python train.py --num_hidden_layers=16 --hidden_size=768 --num_attention_heads=12 --num_key_value_heads=12 --head_dim=64 --intermediate_size=3072 --vocab_size=8192 --hidden_act="squared_relu" --norm="rmsnorm" --norm_place="pre" --norm_eps=1e-05 --positions="rope" --rope_theta=23800.0 --rope_fraction=0.5 --qk_norm=false --attn_scale=0.125 --bias="none" --tie_word_embeddings=false --parallel_block=false --extras=["some layers without positions", "value embeddings", "learned residual scales", "skips across layers"] --init="normal" --init_std_qkv=0.0191 --init_std_o=0.0191 --init_std_up=0.0191 --init_std_down=0.0 --optimizer="muon_variant" --learning_rate=0.00127 --lr_mult_down=3.0 --beta1=0.93 --lr_head=0.00372 --warmup_steps=200 --schedule="wsd" --decay_fraction=0.679 --decay_shape="linear" --final_lr_fraction=0.0 --batch_tokens=131072 --max_seq_len=512 --doc_mask=true --z_loss=1e-05 --train_tokens=956300000 --max_steps=7296 --dataset="wikipedia_en"
Each number is 500 + 50 x the weight over its row's rms, rounded and kept within 0 to 999. Layers, rows and columns count from 0. Numbers have three digits each. The size before them is the row's rms in percent of the matrix's.

# layer 13 MLP up, 3072x768, rms 0.0755, rows 358-502, columns 288-383
104:458455520541428565393555449437471503484515598543456420423462501471569470485538544519531479499518418507385454433535459499556453461467430401476487482510477488527431523542552478408517498551520386478579552514483561448469512523411494472558510467550609405473500502485530507483401547573563466524
102:554571526517530493650559438544552488539492450384384472506560462430413506452494479520541473531469526535559476567418497583494509480516447539434603481442539557512496468480530538474543460519528484543545412504454481435473584357568575484405524470512519510419508526421519495499543442472428498444
106:528532476587533478488533557453544476460546471467548488555479475489542410437483498443574454488476553509526572477489430493542501519539534530521471454514564524467496482537615481490524532637458483506540541542537555523542501513446470491428545439490395557437379453463500432468501647506488471475
103:472492534518508538481449464486506614546572438397513436497519484543546421606394508475583497554516612534499485468366512523447564544480541484508515437484501437486502574560585413393513526516515568589535417453401476597371432534547499502492543501555567469511447477423491518437492606482518524521
097:443497571514562557533404565561511469519509559502550501430520489522605448543527463452544453481503446518570473493555429530591507476551503446444463526442428513503598481606480466479516472469538449515556433515484448528489475524517493536508520530447461489484411495520538474437588515476373519593
098:518525550470549497453452515582543517520460502532526512501487496494573416570481463474572523429503455467500484564452477594559536435459438493571507505489454471424535506504457521472468504516499583392560505553462490517462504405533551419446498491464384531511456488362540490448543528464466512619
103:469583502510482590542444490507523465531569534480470451459546455408497541537557487521542454422581561557437511533523527557498570562499492501490464524526445548480549570459475473473466480446572557401490514559568446488445499468562463538462445505499555512531393476461612518553484540542502481539
109:568464430488508459477525548422455545511530478501493521505491520429487431464488450500594460596582566443473485482527411498411545500512486618550475453447537375475520462535586462479493453474609452530503539584527538529390529416377481569561492536433500426534495476508418552474513551465475597561
088:468549569540486521580439537590471496493513511531509530500586459523465434439445414437610501470517481485530594534505506508534542563406519509446546451516487494496592566373501570527484496545561547506418479481514476507508496518614574454557515471489533560526544501494440429564448461505502559475
093:434512450531548515450454402403530413467555425486522470548477613487567586470505504508481552468543585525468484425509484485518484570578450645456488536486535411459570475525387436496523555451426485502517484430417487386537504511485566590538479489584472467483494432447532439447552484547591549485
106:460439568467565421442511504487437529553467515506582637494453468568556474406454527466463536512458449425449464480516437480527507498541401563519445517431444548528487496457574560442418528522485566507438476489504404610449489534545511421396564430505441576591511549388552501484472547517539504515
105:574512440421404527468540480582545525476470463493452420507535526512504500529549450510471478418559456451504452532528579525469481493535510466460586477575538523515528485528505518397511506497611588591511493502420529519480572516517481506580446550454491511501536538478558498538491514514608442473
100:494501505541455577532519599431572469470571570489493520442367595490486485429431464457482520543500547412401470504442543517539475451492487505459465413460489480462317487492478387380499538499544520607428454378465485468542570531548396521450609421564468466528478534509416452604505507505544531551
096:506546544488514499466523505597521471522542472439428519560452497517536488559544466507553502528517400572438542423457504565480594426456492505530496516559505504515447602443574505559476454533539565527416433444466524425532483491515406435488429409562482540402556504485482487449511538488515480570
100:547515501482593489540413448470526487433536426444496569548473437463498461478495511492432530523453454431527431506383490485580523566504530432545526573561446506518492496431390495553491520516535479538407427417516510514489471526527602577458545498458443397543484517566507519502446532544464548493
100:526507471517526469504522526500539441404509513515426510464421545600590458477553562452550366423525506502541542405557543499509484544448563561499514542410414488525480519513518476496548427470479466430530349536473477519558482570456447543450576481539539488557536537482542509568364513525474514557
097:455543510450461477522448483526464471489492556505476578456452503487452527490381534471468525483536500461480512467456527432549401455502481440528500474524514408408546466551589511526506416474358531379553448471458510491432517494523514578559537553480521539564487478407450508524566478413449539500
095:431577484569571531578459451531490493484496510537481638446458503441494533464487399414503452530524451461404484581458546451505446469510518413448504585474419553539553536535544471565485476537588510434516557507548446644450473490483427490559532480507547493512572409553474547516571533479516454497
103:397458449539534501527575511493464568529590418475468577415497472526496542490516434459507402519580507473451513406534556441487553507419559513598511512462464417548456520545427463491534499480534491460596555598471509506457492419568614522523519592438586439497656449496486619515468498615479480500
097:474507455512445414523535503490448534486476457511437502510460412455507395501408581510560416448478522584544468562484466516514548472443403519412550543508477587491487488545395604494424465480433526499520475522505491486490512518512455555482556507565425522602505560472547526527523407533519454526
102:522478512466527499559553564558508455514412546461480419506460520443416532442523536526454533511492493437553404506494565448478435432542513509528550441511447488556502486569494421543555462493519407494420520478478484605603519519530447485485399559581436522476531517452577490508515461485529384560
107:523483507517462549552465481520468556489497541497440433535489485490514356541525449498513533524523608499548531487511594596433506482530486519583494500444502473407560585487423530596590420414470583560528554514486466546524623401462427512516375435519471482564471492601563402518518451542540571425
109:542454539541509562482566465487478553491462611566474514534436456588500594571485458526509415522382526544548539460384508544528518549479450469533514502478463577532536467592503493557502553407519583541464540583442468487535567506468484493479569440349521527521460589510426528441529450548435533468
103:494567485557509473551520490490513461444528511545558482492430599566520620521552487474489501504445502489543560441493622460448464601464532495485573568537530539432599411530589527612532483584525454512628521584444464582506578458510531455499502618456493465588455570425566485562413457473484572504
084:490409536518499449476422435517407525488503501472481395485481450453558440496537530488537449522455484420484518488419415471550533482455528509468489592553509524538558486516502558480499433531544511516485475539507572450452543516493462555487435540453527493501560550483502544512493501506472572534
098:575564474491573535444456560466524472540541446524452420479436511371397515426518536520589426527506478464581399571536499481396518425453501418495544533555502441502528576507442484586453458472530422476560539561515441404491537577581486533413518533486499436554512525493514430496430417472484461402
086:409488489488477595517488429502536447521541499500593504554508485488600510423518549444457502477488492589589448476461422550510579563477535451514578588434566542544545557454579528558505596466524444465471479499541497487510471556541506506457509478428455599504587496513521507572505488533494510501
107:589514515518562433516546381553517434518514572509480482488523552409466454491379516415338470536485533617547487469580472414458533502570500482555561490457559602496378465475538493431444517455481484508576501534512530516456533491496482459580455527464469592502498606547494564472522499466411538527
092:547514424492440507533482483487586564556482387493459447423529514508529489458574451494487519415497536553511543553479435454459515494460611439490508518533477481655457495484502478547529452511534524529549472499484509419559453400500465533531568463537436393503594602650391521445459456549502479548
102:504499500481491486528486538542439489385499487501393541516512471536472526533583535488382515430511321542556548469434496549456528544481470477467514593587494511558489504579464491448516411497527590510522503536550485459456545419513521501482413523518494483502521462512493527568415367425509480458
095:482474525540549457522448502426495394373534519502529576517491525456568471506572517456423498607527556527579445505574542554550510529576455452425580456465396642508537427517437451489499468529494497530526471502481486552500487450463484550445573558472494520622543503536482416443459525572519504490
108:536452502495532480495532564540609557500526588544449464535544499429529446475454563533562413490544503568593498419454451527474478484488494442578438468510461494510498455461538549435564491518536532538504522518449472504469444571512520524523541564493474483519533494509384568480447482511516615416
098:617463520503462497442510625374492465651479510481530495455527556413559487507459486566642521578577572550467460531505451514512413493453450465502537526616523492408580486484569576498518436587429508458502497428485477627513539520470524509466547418543454509456552416593504504584541497601535516629
108:485415459558474452485440496521366574483509503523470564435563524496564455484486403486467527428496530516450545459435552466494577604493430467577583552538444481485503458408509638544436418472536484562535487513551445439422451500461511571456562604550568580497496500376564506465519483542456508553
105:442561393410641430452554430525429555486579449461463435532517419503478508434497604532500586461543509567486491431574489448531444527382448462587384497485492466528454482548457513568551626435585570629585529531456436510556436482476443488465516453384520523497553459448591474508623458584383560460
097:522495463586523459449507451510564594512521479581514453588588586459480532544507469497474463517419499462509490558494475476566538533543526450499481467504486468473489503535504363551534530505555498488493478477554526452546554540469537421447433519520520462495474549503537455573485420569515484550
105:521426504538535500543502503527532450603503519577528507509490526466519521492501523531510540529584530471520451539586515534480439559515533543466513513497494528522493397466465553485579540505512535453513456496510517539492508437495548513476420512514553558523498505610513437559470520507459445590
096:498530490464602579525469513592494440451519458539479547515592554521473469460369585491459487529541477538473548529532455498517519568436430459464438519526365588517520478445512511490543535549499559521425555510543470529513529547461491513451449600492487469456555521459572531515460528480392509524
103:467484417561537534485532450456521491503480506440589519405506562462490464421517490545547554496486498473454468495488502483525487531474449432429510480470538592451486453500419360558512492528533475546590492437575427406547557565484463472544437517551495451551497447507493497514488478481384476425
103:521563432451553491417460570550506435496396467536532457472420547436470533463523590544477480495641565490589548465530540468545481497523503524502440562491550554492560523416554476438506479507428494535561558516494465591506403547562621566525399495534541553479506463499496571532436436449471525376
090:464544545540552467510477527472497518479526497443542440519571447527582487432493505576446500554556495546475469432502550553551412442500444528533543476545515467546476450559578553562452555506446485469620523464395512446500489511486485482543509510507459551500479528531509416486477526512551513534
101:542542515439554528398518478547564420439562527491481555549469428476423532494459547442547530534449472592506516439529472508470457514466467490547425429449581581476538467510504555458471585432493482520513511519569572579551555469351571528457528548495496526511568525476541468504634428502584480432
096:577534573533576450508465579574464518459534530504503418505566471539484436475521519487400502542431588549481493552517502528478497501518480374497414544541455448439467436545481506501381487511636502487520503468536499465496488578569498591549512537514541501520543476414528481449487535543444593516
098:525465447528420496553506488507509572554492523476545439482453479436522519560469461436538531565473446508531467476552559526555519493490505537478411467459573563551565489444542524411487536531478445464434456502417523490510490491493483508435493525483457504399543430509520509538471541523443484469
106:526477510545477529491546428519446557436567470465447449469455444446624557453518564556438407387597636507573523500512490511438490478471535547572545432449568440453534506478622453427531438524440533542519503450464449535535369468505530525473492503520499484515522501516490505451475511455569514493
101:539471535453515646551568552537529367507443585560492517490510429542399442525506514463412533518465434498523479445597410519436560496490521540503501433533471452568537442482484430406489476425508544590456464424542544521514616518504562561508539479509532555482548498468477383520596571514502531582
106:434507439538479505517489523421484443503452500591478512532554597383437454567520480517420499534519382483589423520548556420497499541521521564448434522468537453503506430511519470529512422502513518487409358422508446558500505372472498470455491528554518497499475506515446502564452487496490529519
110:538466471449405493577479543421545500445490433526486454526489398410573495511491428485456521504444485536564425521422500460532536506421525386536472496468497481515543471539539484479460452434540524458479529517512597464485463556568506538401498508578501498472522435482512447596501505407530445526
102:508559452523445466440495537465519529567412462510494493432533489524576493490492542475556464494530547545541401507573477581525503544339532634443530445510360440541477564534486509456463475493563533507500447483542436472496447515472543495493553577484522587554405480513558438547579452550497514523
103:524410379497463513479503467468492601548592496579540593583538481602441574495453515495556556422520438472557521465509501535441457403473453455495594476479541459534517541505564497471434554491424666512522439402477432498514445542530464500499447492515528522483507490518610518581494455589451574466
101:388448439482497442618526529452555572518522478424560505514411578581518606472444490468542485511493486500523400628486565445473445522523523526459581598467532433528441454503485485488541563474535500485508636445401498595463514418527408359498530419528563395428526460554421550545504449534402581622
101:475473477456422560536514456493436556520474552495482518560577414517442516591479545497523542484442441527476505594526573557520431452487497543510490452407422503558422388463530476566438451573417496507416516482453519538532621583454500540464460559433456460558525532624590541438364519476482565479
106:499486451554543513441545433466447436580520500474501504441535469462541544445524518426446516602554473482517415422465501448526563477512521561504502482489439528580520535541554588440426475557495494449498548514559441569511576445581529515439575521532479503540461583512483515489395472528476437390
095:558533415494539434532506488472508523521534444512451530532524526542552527510480498543542508545428459471476548528504475455494490545516509393446488561556545500623584478486473475444463540575500471562596545538456502536496615592523526487471562500427497547476462416620495521458543488387514612473
107:478434494428468497592526573538500563512507550524508497504477537438579599594549485487522562432499466491553568524542477471465422483429527566530457481540541556541502582565575475423485468428542523452488500463558459487513517396595407461405488507435467522464503571504458551562496517580450526525
108:482550470435467441494521411447543459515447424454485498524503551521491505521511530537428492520567522531533531458457441471480439541432462471518540510524507601416523549547512473472452501597554618425432476480559361520490484501526501591527582492522531515529442440525458474529467470500472534418
105:543571507428585525491556487572548516495401547451471525591530462581425548470510498603481498454505537533558447508585469550469559488501553465445521525531568454506461512488581538458503552526472417514552648502479493578472572492583476444558469456437590536584523454495490470453500447520439479597
101:537525409450519425451469568451505573551493457439589481489495634444571508458507510520441484482544484520486447471541425501413488507449584498468526468446569421487565432478500438539476556415443418629524573502507442574477468577487515458562541546540557469539465468455450561558429413539548514386
102:461501491493505490545477550521385482506527532597446494605433443490448567549474504478431506479554415537558409507348487552387481527621584526509496566494492491521530554486582540539550470496519547507541439532595411454534431553569460449460532542554460481548474483486589546464424485511522598504
101:528522435458527574457529431440435483507452436513494465477436428528539500491451518415430519421496545521491567445561579479340453480546519464461540489600502460486400559494442525465473587466473570446480443485533512532481415420514562557503373593544480496465445447526399532466588426474482485467
104:432492556518455504498513552538490619482476528452362563540508456560468506529516466484576562467520480465432495514495486511473493547456488457528501560537456474617439406474524522496474430385466500517450542568507486569444516524586421515530491486610568508441546628568532507421437541492449570563
102:505555460458453440507509467522471436537521513463454429489484552558441549466546501574477470525543566510472376420536446555525491574484485626418510569502526590559502555534511494434417500513570409594460450494507477518436515488525530477459545565483549514448490457565530578486534542562619494428
097:508484505484534517525407429552492557572417490445467462549450501556499482416545589438509434439591460554424580542509541571467496486456489509534543510568435489575480510590504589559507460597423571589508508454468466523515488456430504503497548447457515503455552514512497446561385505492486537506
104:460512527427456662445498546547527421480559529441400504420504462546473504428509448481495455469574462563534488442546550490519417419542503482611525553553505477559511474564574501513569562455445542486496506517503461505484534477443518531553493439490514472466507564477359493472496439557536483567
108:542529597544512535494510602484551413454502513447492502537556482571522505547489461502472507452427553520572560523428561467461515490487482525463472494604492564523506518578489524501579464462469511470499451603427517491535475522457556554471365487517475424425529493539494517545473515536509557482
099:435506470471505477436475522553489596481479451434494527435469570386549538489597452503517412439430459413499396479451400533505518546489588551448514426437517441441565519525542515501434521547478596612475566484498497526560432574437551471535479442457489556536501526456485457481551454455461563447
095:509505530505505528516437551463522503541480440396509527506444499440512595472500486439438429452449475550361465489383591505531549434419488456472489443525464467476407509472392493438501540450564509545503429454468498510483607491485535575537548470600481568565460454382478435455484537509501439514
103:510462441493440426550540477577514495426439522559451447515550516537493510455482566452473435507522454436532301539495565423474624526498543535519519420479544566476510520557508561497534487440569460535408460466526517563476482496544586579498466475520444441527448417440623485558535552479447499473
109:519388428482394612495421521450512469447555508379531519516538522567477542386550511484468446504505462540570519597485429531477539559499491539512522535493475513480566524475442430456491463407629440508447498460511468527536473459490517490446447463547559430537499539512520453530454424472566470502
097:553434496528520513566499593469553508455525584404549425472504567400571480505558463592550424457461402403493503454514556494507554441456492527450434557482523456547462476552434499554576494508546465411511486396483445520465471429475520550527558495479409556534459536563465595454546577436500473519
112:477532448493489450522652471509617458569462526529488495510508456483576493475516506548550464555496536494550550455602593561478447548569483492496488500448433521485489556526542524405558471531454574497499519530512509557394452454412438476482417520525456490440478471600523518577543519450407454549
108:393581430531540445521445480500485482560563504497453503478502464478453494526505526509434632504453534421483587487583542564433516531530406421501436482464502586523546469486566475616407589552495466442464480478540494488544559590537458532558532489458551474538457562545449508422537539474474457532
105:504498377537535480530548453506469542530447444460627556497467475538538461573508455487452483506458454615528465407583454467548436488449449434582523431411467423544532487475467473533453539471486560415589565465458539421527433472537505578492461487539510529547528480569419434572535463530494441457
103:475419462455502366570424400525432512475487459472486516521570451581531498476465546478514570483490559563500439483424469547484490504548454554507543609526402460524493512491440429581498500409582538588442535573425463458593510608553517468483457415574436576543376583526524502550530571555463554595
093:504478480537509565489496520464556497462473477474432468546479663620478575503440525511564590502555539547523454483444563556391485475499430562455470508497560500541557436538590417462465538498548423487466592484531474446463436478551510459550448434549511519540415444491611538449523522494471448451
087:456456427461526585548460508459551509543534442536490450416524549581504426500567505456463461543499536567492487530456555537475622446587493474554484444424570493550570543581508496494454586527447519550550512536579497563519452475548515513544400551502499465475422505620469563500506483497487430476
098:444586689492582525537517527514529493477545471447487460529453517435403551456536534545533508587494520551561556444529542510518554471515586525490557506481422454473489490612503518527572572489565548510538474494556520626484475454519500527460504468548477541490525538513535466626491512408515465479
104:600548503524425487500568600560416585542490484576544465511435482468551453411425498505582464531514465523450566523553515527427493560531450442448505580508498421468519459440570492549523460469500469478568501450526482485536471409495461639435562414463636523534497552466566468486402432591484474419
105:485419475540495584438442506545526595497574480598432404462496501515444585565524513532469555409635494471556507558510495366466480500522513515466591534573455449530567505506531512469501481425552409562464541501508515460489435464475435562368496512578470480589571489470498481447503524488577496605
091:461474454522432417501495465534492475562531523574513607514539516540461472449377573502500422543552524543486465520500572524452506489437543482485513508497481551512555510486412501529547440512506406537512580477507475549405461523542557486489510464457544538396566451483434504572565443529504608512
097:498434511552518525518471489609599451466549486553547492469503531548472464488449514460500476560605464488399558538505510514412473438426473577516527462483591568433497495490508461456475598412624550512540492522564477565470386487417449467443496518589427489528552456502440438504582582467571432500
103:613471500451424495561505539491369442442503495492480600502517474526603514483582486501529551504537518500536523504474629529487437551512503563603485529537487532433454507529482516500468480443500498594572586486474557438502458528506508466451466485549540526409472494402500546527612527569618584492
104:518464495409505569554464545500476459602531457433409454516506516386461540468558550435543382540468449413491473445493551542490487490424502467492588453488493483508466499437350502527574519517525524436482530500545552570409498469508565488522522500518528538558586449556508500470502516491577551419
106:525456539446508513518495472443425485505405420527490465473540488526492537554502414436517544477409489492544465544504514419548423474408500480459470496465491419532475571509497556468499425426533585558558535520428472492383418568557319427405500634459414504439541522427458430549495485505511505477
083:586533483512515494465559466510542511591503490563489470502460512537427490521430459505520552494494522525481511458529545547599471384616532536464446444450470522540604465480455509430436471537543479450539462502409395490543544550517488423469489489539438491533419520421493492521429483536537563458
097:551474487433445505397483599518510586487468525506576602555431588542493503581522474484470625525587446557408549586454392463540473414494517538412535475517458482494514431492486460490505403456493478488450487486486502513546427554516488545519503512498381516502534586496589482514476538469457515564
100:498558504536497503577570541467570517487528536469427443518406512518486511542505504521455467558492471475541537523456504527417545583417493612547525498499510486476462475495574539482405458488455533514440455406571488568582508426525557487504484523633537590529510476441417560535541560558448536566
093:473437446422439483584522480499503534549566508447433605448492594458480477518475452463516491421521551504483472473479559482477493497501486477484464585462483476507500438558518471492520539463510469580470508542580522483516583437439492430555496496546469535389479503512529572406471529439551453542
090:509454504435598477436542503491486534530520517549502576556478498433447516619411478510496464484407442491509416594448455400496460503502657481497464485494516543452463545461464450488398527525513521563487528550489451495510539495486456510490421522504545488503456423449492550461459558580543491493
093:500471465396523515543609560484433462418578471502416499536504506464519396431502497476484484487506580576462431535520489485485441524538464496571575471495509579529474515552514508528514486479594439507520467573488544464468470478463461549490528526567551476553492472441516476391597548446446451539
107:555540513437542525412460501494534454521410475456432468521397455455570549514544496525560551575492415480529399547491599595528523514539509593478481503525504439500529474441493498391604556477537471577552409494489597568520447494478539574467404466474435486464482531456474535515599479468512493570
101:538465532525548489523519532507470493444511440540432463500507479490571527497478487415510476426517466487510508470559488474525484538567556547548501440554522552493485523512416514537442524484587466475478513469462485543530566482470545499473560416470504455438458469341487481510586497520592596497
100:512582541451515596432451470488499582513467547476471570470417567528594519529527573509500509470482474496526502448563481512477539544581483451499429525540459523475538598558482404531487473563464414493465404544469468490568464498503494533414459529509642582419553537525459492457466532515496506560
094:450523426519523647527596464515570518425427459553534497478474556485394508536485499598490531529522500476534487518529535490458596509508529489377518434442500424540514425476481485508431529498615556355558457471497446456549521497489505466539499508504386497485433527522480537566533511560455569483
094:509441504499524532493602467471466436520579551462501526478440520441500439409334490475564481474489535519579500477585470529587513578469498561464478514442566563542540510478450583585459514498496519516429569423506482549570526528439547481584487434530470445521486475504529507511454450530539464482
110:481547535545397503546455593616471561489487470481478408457451490603474541588473425516479496493467516602411498499548539510411550524426485484540392569503445479406512515447575482571457545535431483481476466558516492462569475513501441497496596487496444602500535478482503524519398518501518437418
097:566514479428443546496413489476472448453464525564529457560501423436468478602537554446537549612568520501483496558462495469437425539577406580560472460448526420449532495503514464448542447502597505357533444528487539400460468482564562624431454450443469524509533409531513474559586524494455433524
098:396463603583495566467492541490567548497544537489479508410500488539563435450473519475509475404543494422469539445471442544521543552489539530379508535601433448445507578545445513488445532452479547503473462418539427461448501439489441493520528480580520464576539505513437545484461430480426524462
106:451496489584397414572474522554479477501535504477490577569530467461539556453438553510418497428553539553577515534378482532510562509517488575512575454506597494568550516503495530506453518476521577461520528520485545504472523591554505419519494572514549543466452421568591470457410467427426471405
098:619539478417470488554447489532552507463422488448471492460460517559496520565466520455489449520404512606571546455444556507468551462485530437482473551548517541555548496488411548478509559446499542557524482455495512540525496617533492522530514501540438585535608519402560539520538500601491530515
108:432495507508553485596470517549550520503561440441471406550497376567566424496444494558540444497472452475466501436445474482551498564488473509474461506496514608557487449563458495496504437551520493512474379534461525452466531443547519599496437438542433552478478471565495470542513474428495464550
094:543475470389511478504496538519463464559486449605484452385462460474449578492461438491572502562580554476409600564569496461524454502479489483519521515442450560519517595506561544436460472476501543471569428516477544493400492564538523441468541525559469446535498523444432475455483500444546513533
098:413507582532518448511586559502477514529429501521410478465473423521451476504531436425391468523502431537528468433496491523567589532556519536487509532521471438573474554558499470426460511512407596471512464398495468542542521514486489503517590490469561455398594526477563541497556496432531441570
101:448556519580537455461502531460491527460383451528481565484472501584528440556516517483637524511467472482613476494491537533472389518365500388457502581551537444419424475417472463562497465505526449562534481535397462438519568502516482490562515477535435532444504476538492518513503573560427532475
096:487505598440510558543477455512507584428544498609494466411483571582439557564427547490531411383498594510415514491487421600473586486533459429464492490511554548504451463545433567432487501463526500473566526489446512472512461496495568488516433482582580533539535536503511520521522478485531538416
104:528541483518407510466510459534424473576470551555513528499475517447499539437492459535472467497556519524469463550504560595486504560495485400561392384473442561452530533471493507498563477489391555461501614569509364486451501556492546464492554603516516511572503526575498480577505512463391496483
103:438452480556440457483534488486522463399587534414530570455520444526443487420436512417513470531571404542439477564453616483479427524440459539555524490560470533533507553606468506502557432488530521509439511470446391535529527394512455450544494489503540504557464412488453486523518490441442540435
104:592429539594511468458524456474497505499472413428516445485516517503545553446565488561507465580414513598402536594546571549507432490448508492494500507550534469483469416556457556574425498570486387423435495521550483593480523536542468427531528487484580524402586482527542559544540526549453541416
099:584536517625459512540498501478436474459527516559611576521564464546472548494477444432505520532532515528447614424561581536515593550393486570613570495424466443487478495473475417506485477476462484587463404494492513499483496410506465404557570511416460425614480471539480428506456491518499464475
101:513509416633426534503475475367465506478494499498533480567561505371576522474474564480456483589525474477495498497483436417422524538553548427488508528455438432522474458454444480637470446485493440602460507481527464504491553502452531549423501425526480498493467623501591544575456557556462514482
105:624485455489424440542433511467423426488456644518450443523526547532435610487522477481489442524476534521475438534487477491531615536427500505518541673482500441530428467527476504493482423475553523502484453565430506487465529533446432522486531446501388432546454515589517541543498542418633488555
105:504545499436519500522568575547458562551459544527520496499473517416517523508608480510591565568531533540475511516585496401592512492400600508562476480570545500627449424396506412501647476488537519538516567486478470457513406463563439459529424484452477537406584475439473450601495511555495520478
086:529581511508472461483504487504544587420546438503523452586377373612520458489432523523603544457488595456433535519538399547573461562475431545557560432531546549457505483542544488449478460426547474440419415479491496552507450473591451557503502450535467467462520513474481432556497585487524536456
097:542475514452409390453539503454499427492517548491578478487420552505553528541602506495431473455514516454460492570482533517541497564473476531529523509500503429462522461524492454612439496510526432537518524486436396549467509485647542479447589493446478515403572480361484564565512554452490399503
091:554480543564511507601471505468472469497559518411513492511537560372513455425469507505505427531484537528576553564492552550514499643528469510508499544523461532473594545468460530451444581513495551495611558483506489462371533502471560493481545562579493463509523486507456549516471498538417462572
096:558563540379505546521502350520535575493487514504536507478465555517467399532445477487430543469548526509486497545407435549537475490515559511547461510584405446496498606470435601494403599448533467617443468346472516517505423503465486556460436456492489507501457543503526567504495566487495474462
093:474495450552415497493502488525489566477486515484505596477472541485540497471530551428441511511465486469503597533551404579473447474498484423534545548441501522487488486437469417526434494493513484462462514444521569422486494463459515448533452552527519471530518499451490533532499500454498526441
107:479486558467514538437403483504469495553519486437465496562555475561546516511487502533460540511521494509450447531505491529521518486507469457612491483401475539517490468466547549485506455518501517515534452523526575570539413522467526610560529484509561526498523534471537503559519381648514557551
102:491549446359512570533483478589590533547498497528483493512556586468466446506549526509481528541558474447487512562530666483407524532583500498416459400501525515562458583538495399424491473523490357543607458480498598495478539483448496443480451398487557543593534513529470441538423590428558535514
110:455498482488505526402476466576452559467470442460526442404518430578504513573496584505525555565482504497408471503481546508526466415520458475406499538458480513536542426461604471488495484527522520475509555523571450498541427461491512487441469522495568482516508420473547547517629534496479517502
098:504605502507509505391550530428514507547550472548480512529607423495492535454538459474570464537535529451497540454486398431477489417464389442459529398589563511478516493530582500543408518589443585505547468443462473438522444528632379537508533520525444498447534481422519461520507530533464380423
098:483474551493542534494441541423485464502538500544462420520495415524412479596566527523504482463515366569499521577578488579505510553481559487498565490528489478476509535484458458499505467460423504537407489460484496573454551556520479523509557495452510464502373552498493489496478505532494502463
094:432429444512452401522453482447432625494537501494441485504482471535520480542502519553489435500516429562507486474535489520458516453490573473525602458507551432516548458434485555489503488493451576482507526480499478529494450474486459522395550478507424543499589463370582490556529501502502535496
096:504548534551618451599430485504473498546542529493509506542503479496524477519544541467532483510487564521536464484579504483546539530504426460598563497472503541470593508549455617439538466573432486547447536564466532532564511439495520468391409472508506588504560515427525499516518523356383513510
097:501458466479467554459539503444506520559586466588506514403555435400492503539541530545423464414422529496513575557469506566482538529368590457572474405445510590535486441411417491559495537452543466514482523496512495477512500436550557509555448475426442519488420569503496531552495515383485528483
098:487433464471504554555553525524495603485555592412472560528435522451552436471437445455515433402497534483521480607438471537528517536452458543619395469527541429578534486562527454458523540546572471523487413492523460482511435392497559514469479496530503524546550532451532495506390419510443534446
113:393599449446514512486655435545496497491533467525595526476516561546460431475606547510495594602525528584456341502447467519556455556504477523513477403493559479545532518496533445503568424515500515508509548549554461447578553514455530496483579444455465530480551455521482409535554452494545454570
099:475517492478562572517584498495423534583657503493504498423580583484481535574491499419521421537423464566515496480470499579460521459502496405559503457519506467596459634498536522462475537508497542541556503512412583528418555420525546515442503527476624595567442455539581582454549592411490495521
110:521464391532553459522547531486582519479516561399535557479452492472470556448457520498442581607522594591561456463457492548489497472486515553530538563607637478551466391490532461507560527385499505504457463583488499519470544443583483528422436476419484486473548559570472546438561536475441586496
107:490445495414466529552418495481511525548596469467526510562513514489542558552501558435420468610541497485476427317579524460504462523540518475510495524502491498529526521540541515538544522489578402560507418474464458445476533482487490480480606453546444574522489493532495404501473420564541443516
091:547453419545583563652491504498460475415425601538501499485375471530550441448490470530537465504586521503469523448487490435534507505546412478551495561493501513593483461435494571438461496511466478569456428510468432536455480479530585512548566558543542544470444499531487587468508501476566492460
096:540466520509468506540512468516530488527510468514515489545495472448531476488479513522518382463530547562476620509440526538450473464369514517564499496528479374411366487467530449536521527468548484518497535481463481532511565574434562476570582549475488517526543458474512577585446509508466520545
099:489550466477501417522584455464466539477573515482507502475503506432581540551604461541451500508456533567408445578388477600532590428545475571565456499582519450496397492475411404453456524529445466481539496597587471484465521582585568482544514437434563485425427594559500534444511455576532449525
107:564462441501504509503562558483559426537450486502414413484487538507550559522462580501470506510467443438428531526469473435564434515512595512466502462479467515592536509541530544519531469426410466477551535480533578500536433454531449427465471478482493479505581496528512461461402492494598480468
107:473570507526382592450443540531529544537424423491430513452453460438574538490446545423480453470545473524492418416529457584459418480510483508514468567616480444514492477484491451478529556464538556444437577572525506443532572575536555507436470441487572396473521589529416487497412638456486519432
100:459585513484485558456436529515564443511535518473525387491501594502512506591544484525554500445547443512413510488552489477509505529553492569522514527531429479477518466556421583523511466589456519529493469428432531546431394475520526453515558514508493493493450483397498493479466528511581530413
107:486488493384503498396520522554553432498489478389463517522431521553449484559474566501464559532562515536554609519518459481497491466502540480447500482500545468426517482543389553448469553430574436464512548490555542429551523538592484481459484434450548515583472446475409548436573440457558430488
089:501524507542477442493457423566454511495633489403484460466502492527509406552496574509512491512525513491479628479513546443525587547487487581464501392556423540585534521507442569410467478478408437473588443532423460430487541497555459441527494558472503468505549419458548481527477555537543571418
100:456488584461446539508553456566511437499539539495560488524458495639465499453491510507483647428538622438484498629474538389535537509549411507460533474550476468526497523458506493505555526527484497578436518480466553478447584404497546492489503451434442527546477533468499545466478586473479508447
102:517567513470515618450501507535445500528527418477435473531521524568470501453489472444497442535598452538451470479515498480540426554458493593495471424540603554480475489412539476507579500479540486508475486471547506476548471553503499471476523610546463438503509499429484495506454504461405543511
109:543467526468575520534548486522497588475500451504538505523514502492502571596541537447522573545595456507480540476523476485493527482484460433525475537516465480517527481508533523521422388611485449632399443526519521490533530542529411449573463498532408494479501559490505485416559502559468518477
098:433429540484524510540435553525550565474531454512546539533502385471454504496468422514540452528569544477336500470506450582504522419405480581544489423548499496531511505405524453546415484523476548497448530394462519517521493533493481482454610511567508419520460419517576447520578396412415579424
095:509485492530571484456476490441474509447413598497437498493446413565503500529447507484524496575455515473487426560583465599477516592528574507533473576538493551483532471514549547457549504553431360433489429491541434507519451501513536547527480470516485582540459512506437402484558481501435507511
098:506561533522513528566407546580493492501486494556428407537541530529452436482410434443469501548518524524479436499555515462568506501537421505480474547375532555603602512416465473435549490496509466476530486566525541571515430582526502530518533416438490383465463529445501421514451548487442492526
092:538601546499507528547519508561492454467465527477476448464484517482511467521543562528541472522468540640458434480467570475459543470477448559404554513505512488414478469486481428512536537553478360499531464585459525486513516475536547496550497511495458525539502561426464570473621579486508541551